config = dict(
    n_layer=17,
    d_model=128,
    n_head=2,
    n_kv_head=1,
    head_dim=64,
    d_mlp=320,
    vocab_size=2048,
    activation='swiglu',
    norm='rmsnorm',
    norm_place='pre',
    norm_eps=1e-05,
    positions='rope',
    rope_base=10000.0,
    rope_fraction=1.0,
    qk_norm=False,
    attn_scale=0.125,
    bias='none',
    tie_embeddings=False,
    parallel_block=False,
    init='normal',
    init_std_qkv=0.0317,
    init_std_o=0.00543,
    init_std_up=0.0317,
    init_std_down=0.00343,
    optimizer='soap_variant',
    lr=0.0059,
    lr_mult_qkv=0.4,
    beta1=0.95,
    beta2=0.95,
    lr_head=0.00914,
    grad_clip=1.0,
    warmup_steps=200,
    schedule='wsd',
    decay_fraction=0.812,
    decay_shape='linear',
    final_lr_fraction=0.05,
    batch_tokens=[32768, 65536, 98304],
    seq_len=512,
    doc_mask=True,
    train_tokens=203100000,
    steps=3287,
    dataset='wikipedia_en',
)
Each number is 500 + 50 x the weight over its row's rms, rounded and kept within 0 to 999. Layers, rows and columns count from 0. Numbers have three digits each. The size before them is the row's rms in percent of the matrix's.

# layer 7 MLP down (transposed), 320x128, rms 0.127, rows 288-304, columns 0-127
094:453519468453448407510493511490454494337514442463439507497493462432418526526509470484511496519488430457461493407529454488474470435470492567414499452580592406511538407505560574507522485637522432514442532514474472515517411510447492513486443462471534495442509539551485508525407501523528538562506573415565544520439481567509500475507477595492507405546503365476537551600463456493436531539500
096:512454436469406514590480516428535557452536530503473437499520403466524500538431478530427438501446634469473542541472422541474466443498453442523459458517474527412494526436485483505532463410514446401514471425474441506579517469557459428481465441417450555429555471584507447540507395420595419553492422514470560509486526425453478459519522470483540480479556465400467495479537515595512502571499
102:514490551418562498470401564480519474456529460497461467466503562418525503499444479549470511532527507553468537449497628577415583467562570485577492483531500478437536557512555561478523474510472459572497547433574595486527520484501472436484500404424467493541561442444540461638466524520518497473552591475497490402530588541550420552416533444504536448428521473467515434465471606520522501592471
108:507498509494538481466476507453501533458537493455378590600523503527459490486518549482532433513490481541496528479551507513424493485514518510462517589496488479562480560615487461595610513591517610543538482418497452544546506519540474484540540432381563435439558480407617423419504442452539530586466574590502518486485505428451506536550432532501509561480518528471537580493411481555472479536584
102:535478412503484561458470535501491511449493543493498487527517496615535498475482457637550516466554524407443513473536534597547567522480509534511481570467450413474491545485490572556428605473559514489553437480485487455481454479542461529510658584520521492518438423516498499481500536397515472422558552596431504520511588511566457458574445543516516444484516422525467544504567433415570408524529
098:493585505544501514448508472559482595524569436515475511523532535531510517473486451546504485431579475540469552526510593508492495555520598484486540445563349384470538534507461446524509519402472585501514463468563411500491511508499467471425562523546505461591558604546569528515467519606377534459509368487519552494499500526445482567485520491508381513536496529525429536502476430553527531428457
094:421520466546393449590466566512458555429433513535472487439508477506457499484562446427505378561486560539461465513598556412493526403577433475508587447479590500549505462495542489511502537554541456461424576531475519468531578434605476473504470500577512451407516503493488413546530622490491520434512532568533529493490444409523488434512491455550433541459542499476479476585562450477453514504518
106:454459401481463543454470534451520537380449519448423490599502489438545516504478588472470465535509568521398543480536437518539467462539499553492479503498556495477534600581464560463595581466507611415556433498523437467437492493525475522431481526398423437479553506533432503467511387475504596513470518468522568484480453596585471531495597523506507551463468462586530457452499534516546465473450
102:444510488436524382579463404430486510483528523477516471533481526531538364454462436472533558444443538504494447510521510414485469526569497506495517575543409574540496551524467373539570540508441427550484434475496618475503450463496506513527476408493448476566453499516472606539566559431442423486459473487509539487513428529568466490471565497391530427511494482519512513403516400479483462464432
105:478466503525534479478514484553513551447560548455543489449469444510457594526473502567538518431474502562508564537549420437538467470348488502520558501405465438496527527552511542551461422530428508514399545516387440525553522500395466530559505493540483582457465399531514524387517600580450449525470560459533477521467480522437580538507568489453527519528448573422522506482549450444592435451498
102:462488437486403515457422550498505419493572513541513610486472489599525488484475429576559547474507512438492542552574477536496484466452425462426609542502559581516528485474588443518540597471517593583499484452513470457459580541506509586650503532466507576487493547521469540564404468481496507502568483532440539455495568590451596458525545515494430452514542499505547548524466442478481518526578
095:512518486527507455543448453514473487501417592468477564453481579533511512423421539533519540551500561453477526561518425461491647579544477480443528455452510511500478481509500510651466477566581467514519488425495524499460553576516506494542482479438539463480512459527448476476500548527609407434503557562512561521520570477548547457412544510477543473294454445553488522431535519543499540489438
107:530521488399574530514461603427487432507553471469554468554565515422497437499481477471520430523520488401528472459514551456504597435520531560534503460548441459458459430512473500542577561557415489610476574409481549562515550572473519468446446576619458468457463574483553398508459454616538428555527571465448451465521503549467492550537453474540521467575497478543497546425528498481535478511521
098:421446557500449537508482470420517529469455547465498529434489496573495552497435473532496438463593516505463517452544446630446551522458461515496619592445640402497520474513447485532422560566465482542464467552513532488570472471488497620520468467549533522554467498491423579536556491394474563509469442426446442416429574473494510455539521424465552496571500551492470468480453526523502433572505
101:444540483601543595448552402502577451453494538493551554587542495492545483512436438414463598494578494581528519565505444589548426486528512510483403592462548454471505461425573529480553467548532413478525529490415468512488527537495482457475485486491514522603507563586463580476546543489599540397536450461460495542467404561480507538520511429484431517491501515419442474540525497480490415452501
091:452519489507473515462446523523517526519417387442590434440419384505539548562514517562513539542471433545538425471486531487486384535459528458521368593495425493501471531497550515511469411491503494509487541497561430482472506538580432512490496503556545563445533443508545538507536406513505455453515495484523575482451415379478488595453458550410529464461492455496484474601513507589542460563582
101:479566467421424520569543596493554475468468581472444442587532501504445529550523541503520388555507495480489543472521547481493418450568435514497445522504535540475556428519522558524522547525515542502460508470544425412399463515493485494523492514657469524527582375512465514500518521572473561515469461466543474540485444494506492556426458375501535589490434472442505525500598473610447510477403
# layer 7 MLP gate, 320x128, rms 0.142, rows 289-305, columns 0-127
096:436603541505583542558418421521566560494480474581486501424516520470486431503569457481574462518577482541436571430516458517463542484612486460483548482550538537575511455505584482478519548525453482440510442528586506552559569541440402533553468559557441466549549513492498461388483467458444488453457484477554407484455479495483398433483531517451429574552440498533509553508560467380452533509507
092:533479485563560501513597417421483550529527520582512604606580489524436448525459512396409482473488493519570537499512446556422490546569562445606487504448490456538616455510549491473493538516491500513461551468489428473463471445442518510470564509524563494553408411440454451445443470496398523436508425455511504457530463451394499407541564437462496511495486414551508573508483494467457492543530
101:439514501442461606495558485509582459482480530510541581547514469449483480430603456483466441606503514580483516445575474501428538537538493465494552466472537452448469439481494432468487433446479487391528488591462480549454517430482468470575520501550469483598417483506483403571535465468520592486524524492412562519463653449424481411464475525447494525489511577489568437539425567466515447507483
106:518561465536553520541534526509478444445546555515435504526416424450484582526594550475451482519478455519500598530456496522574414544581490532464577507568492583545423454442490471491517577467511424580503508501568536523594479511497509609488562519563470498570405551534444532543453577543549448453487414617524548585444516480517447523371575516497433465510502526528449486550476542452475529539478
096:550525440464525477478505468492523538447537440425469487446545494571435531511446396475454532428567502454495449463464509552502464498525494473517525480576464468477513417473433552530483564578494515565463488507499583445548501478492578490459561558477501505483416489568644554583508567467492511380423389576537557501492527477450526600447503571490367506561492606479457534537527503586522529568461
090:461529463481564507384567433561489474539562625478537513520476478478450477493453508518481540557429437440586545410460423542573409517434590580473390527481411517491477474489474526534495521389551469515534385421497417530470531468508464572506583470463485479592508506463459460528482521564443456439429501449480489506516503502493493493477640513502360532551491463541498524494505510457487521485507
102:481448547592525456574523431448491434535571444491613525435476555532417585561435508480445537496577485472473552419439460462526537450439545447496392466548485504393456444469479537475444459500495511527565463495398513556514611480495499500440554539599534476518517521476528417521425556492536443466464484425465503520491417409449546507453431525462477549489603569486510570497512525442517531577513
107:511544542555450566469520525584520468538457576514477483612507514481584514450475518481483489577588475498540538412477446581538478470467503482455580533499453449541554446489423409413499472568493540573500536507482533534500608472508542471393469573579521539502473505502351440584511495506539462485579527528496476518409577506579550529506455394525409440546508463484471562427449549564524481494461
101:515439483459545527504503414508540430505598421501538529611524531412520529462495516492523492578427482554497541510436460502413411530512466540431511457517472412426494488521471506555432481453432554506578566481463520496488461494552506491503546423502438541490491532570469471392522587542466457458532525578472444404486558522473470478487596618555452475496392464563415572456580497416522570485528
101:488481523449553485545450514488560548582513512499578527534584531481463587455499516458410505454429440579505492441473497557506442454485514426516494490563544443451535435478482406481523561581491480499501463531430496443618509418468577478488537528523520478529565411484481475564535569402461556540543511402557587536627485500406539526469478502529567406474499559571467521473596463471431567542515
090:496422458503430500438527426531510486567490519573525586541539526460530409529517475430505485534376489530388419503520516497492532499513528530616484470516526539495461414563521378429484563460482477482537502576470372439557536444443482415501483582431514562536474509397460460525473440505453558462420426401509433524525483493523489473518566441460459480546510541512530600557530453518526443485469
099:466491497554532538458543563590462502501448492559533526449468496480464490431481504486500423497474596526487489519430443474551389502461450473560512550505543651459456504448571577551494451490535418512476449505484458478405573535563489540444501465361489577453540507440431514573570516522440507462412480455648538570441524559494534512450496459490552601518452490465532455522539506519520571542432
093:638573476586529434520555518487464521418495518462506474482531513510506558462528466458525578417408500471483441472471537525540541517466597464457392552505479514549484519509484567498525489560576441444422597483504423436515440528423470468552420445360478485596484483490492467487513597489561471489516484559449496476429488563533607436504530567550541487404561471552490525531467500541487458434564
103:477560337511445418473461460496495504446549572497519451523461436469551517502593593448617500413460504441488574539486473426640486458517461518536471521511554439483479589523484404468511523470622516467443486501547549540420477537521548457482459528456549586524550577498525486453486467453452471473495433475525465524484496506528473380509466402482577435486504528488457556429553546528501500482553
094:455524566454523550449466463459525466431469610502501499505513585476558428524452502524521499542494555394497462435501441504488579490521512554527505484629555463532440508429592538462429435541567464421545499467467566551508574472446507545551509554662436485532457498540496442416440475508544480559542576465436480459507578473535505540528520475496429506566455467530409480353512510465462467462524
091:468505567517569538521474449585464566453549497451525562529519439403449583392461515510459471585528553485467543551471483469477464606463543501479530505436542552549490481501384457532515453431561506495427522509431470526446509496425528493395510501560428586591509566557464429565478500451464473532461457419491567510484550570548500462549564564433526478490469587542566411454538451460528439530580
099:491479401548565494513443500501564540581513529450597539400472470469468598479520572553532410495555506470562576475500499577473474497541499491480499490541489501463471487459541458452497478451543480596503488480504496490473480635460476554479380518386471420475468539505476452516519433406573400430509502546483523540551477452525579564631557462582461492490483529405520482467461428424526567525505
# layer 7 MLP up, 320x128, rms 0.134, rows 289-305, columns 0-127
096:516362527530476532453550543468393524549450509449500475531520436520563468571486528508431461508518531425514459444571399507493536499467508455513495533523554539473520503419463504504515477443568457431472597378522408427540450442526537541460484458445423538451465456498589504492507526423564431580545455596535450587593582555448581510492573450542569534502485576560533556494529494498502499537506
099:530493478498487445544465556539581499422516426489621487483476445534483509457480515533518604411438440427540435476541414546514557466456474491436479528571590534486534533499517444487582477506513554501523538526442543461521535463477458570544425555545529482517541554658565533542412570454486584465505549472552565555486428480528497488435490579494497396544568488511466533519491404544471509494372
099:423536546589469465566440430501487524491568516354451482522419516503478503510540525553534557448503515495553468455446453461474450531443499482528485570423491477519474607496437418531511488460460379508555474523469491406565489633485527533412486508550544536613495442478529558493504464590573472454529440507506526482477502551534477591587488446552507453510473524522448489487440514515589379426473
105:523544443546492510599481472517513593607580535452432489610544437465461558615577494524455467452472473461541519519526530535485512474398471544445425519580482409516438511516523558413478549514515466505521523474558487396530553477591409453533480498526508530450417438476503522428510470587531381403493442586449519399489477541431539486516552471489449492455456515549528525461515475464499533470458
093:480567443546447559523464481541511491480476564588428474496475579412405534597444473464474567507564501534461517533466516480512548442542477509469437506551546453454508395605536501519500479452457458457495461525471551500622479489512516499594503477578449416442451462551485436548423557556412537425430423574452446477514539455559526560468626512514536558489514502471487511599483541460515556498406
091:469645498582472421660472468435591541500431466477531476402435471565619568523486448529516606454564457521529513440531590569514525518542585503560527526468487479609489452473512510524546533463518526515492601514495383458535546533534550567512466507525444515496542539523534489512518504434499461511426493519573504510483497496564544484511474576485550470512559562520565528527479465538517454530611
105:547418422514410495554548427480507545434544504542479452569522470530599494563449512471521472483512387540491602432512419375530598546493483452439519485500495506537545510505489434535492472513492431480457523402481451578445547561472387489548515548492538507522521497485453465549509481582520540489402461401467513541565455555509634561595425454521548517529472431416522455498500493520498525466529
106:534499460493459494510504514446411556523572517465480428602491486459557486484498368519477551523470508406499431428525578477573435480538507539483482433441464459466414547534530583582440457486586456516496608463494400388472510508545514507524511460443539515467506563513502512461458570554552478555461558519516583520530460535416529584516550504383481446499450491511520539549555488411482628482451
104:492477428440435529488586385430498598512581534506611463495528564504499539484478471451427581480450526477498552520469520456513599432448473445491575446458579538521542521546480475585571510483479495428487429484523465429533486451439535587510550599628471514486495432537443450539557572566509456523561487475466529421399484491518394482552611513492476470453457494534485519547494471520469467531464
102:603557524501462538450477416411523500395536409524558464463466434509486454467618533529556478494533568497534412514519508403467484455541537408512510502499463469539510587492562506411449478462460494474401439532455534594486523501547469446504498530419511502543505577465451462482413443458539478500580530561406389520541506558540371509565569450492518530523529509528414517484467441486476437479523
087:526448539478553393517427560588536525532569460459502551447477551521505421482540493466522575501429489539436478503385513551526445472521555490539515466531567580502464496531535377493509526530515565468560470601507539453568496476489400503482531474508549502484524493396479503485461409505520423614404535521536492414579575379445471541470571552524483446496481446554434545417488521447428500498489
104:515567561432466469538502441488454536450465536534476564544462475480368543409574497524406433553487496569550600436526494472586495550535469492463440434470521526498450438526493593534564461476502542497595552453468531597528534665538489500489504508495525385465469476512489546579495450576524497544488509563517520552474591515496558481568614503550500499429469452471508478545437539452478539466435
090:446456518447471514495432531519376492474448397450560542479600508470545524453536478487542463415449494484524548528597587567465499513546458432467390569484576482570571487488418422483491498538502547462542454571547517492456478461563492424458531409479503530623435423475557522466557504507526475528567501464571523443517480487440474464469526412534606562535441535458501485569450560517509438561474
100:548526459431505474451535565465459521470501461520483540522424454515401475442495563401442533562530450404421470540438533507445432471436459406501507466496362464481589565504538561462537459496490487535404473523528570485501516480537486497471553413535568566455513525486434472492390474467559431559502500482567501485525402494482588485457479622538403506465523465508569456502439515525615518487538
089:600528479537565404453534535432531570479543524526480497483457561519529470457461530483552525452488618539603587584542532524541549548491469484400583644485547424487534488488506489524522461580549486464507541469417501560429524474490509602491562435439530418580499467523488512474558524508492484524435508517519474485550525538452477443483530385598568601511473482412506444440562485517489440455497
096:454486453525535451563515602498547507467469537521571496524471434414390577593506488468546526589553502484516553553545498453522451528478545498556480419584513517488535524504586484520570455535491426486453476542477452480586575560427443516511475434511539520549513536494596486575467457525458511486543514498579570621484408613588567524465502453493465563549539489448483590474498524492488621514426
096:519511538503509580502563512495451428459559463498500532546469470565488626425475526460482452508511526549396483426526507606483508549563570611440394482401450482517475506480425436432560501520466481398442525485595511504402451474530452467464580505522549486535480578482378427521470473480537547506513589496561475569517451478452569534479515519510433482533519366510428489490495506546554512465505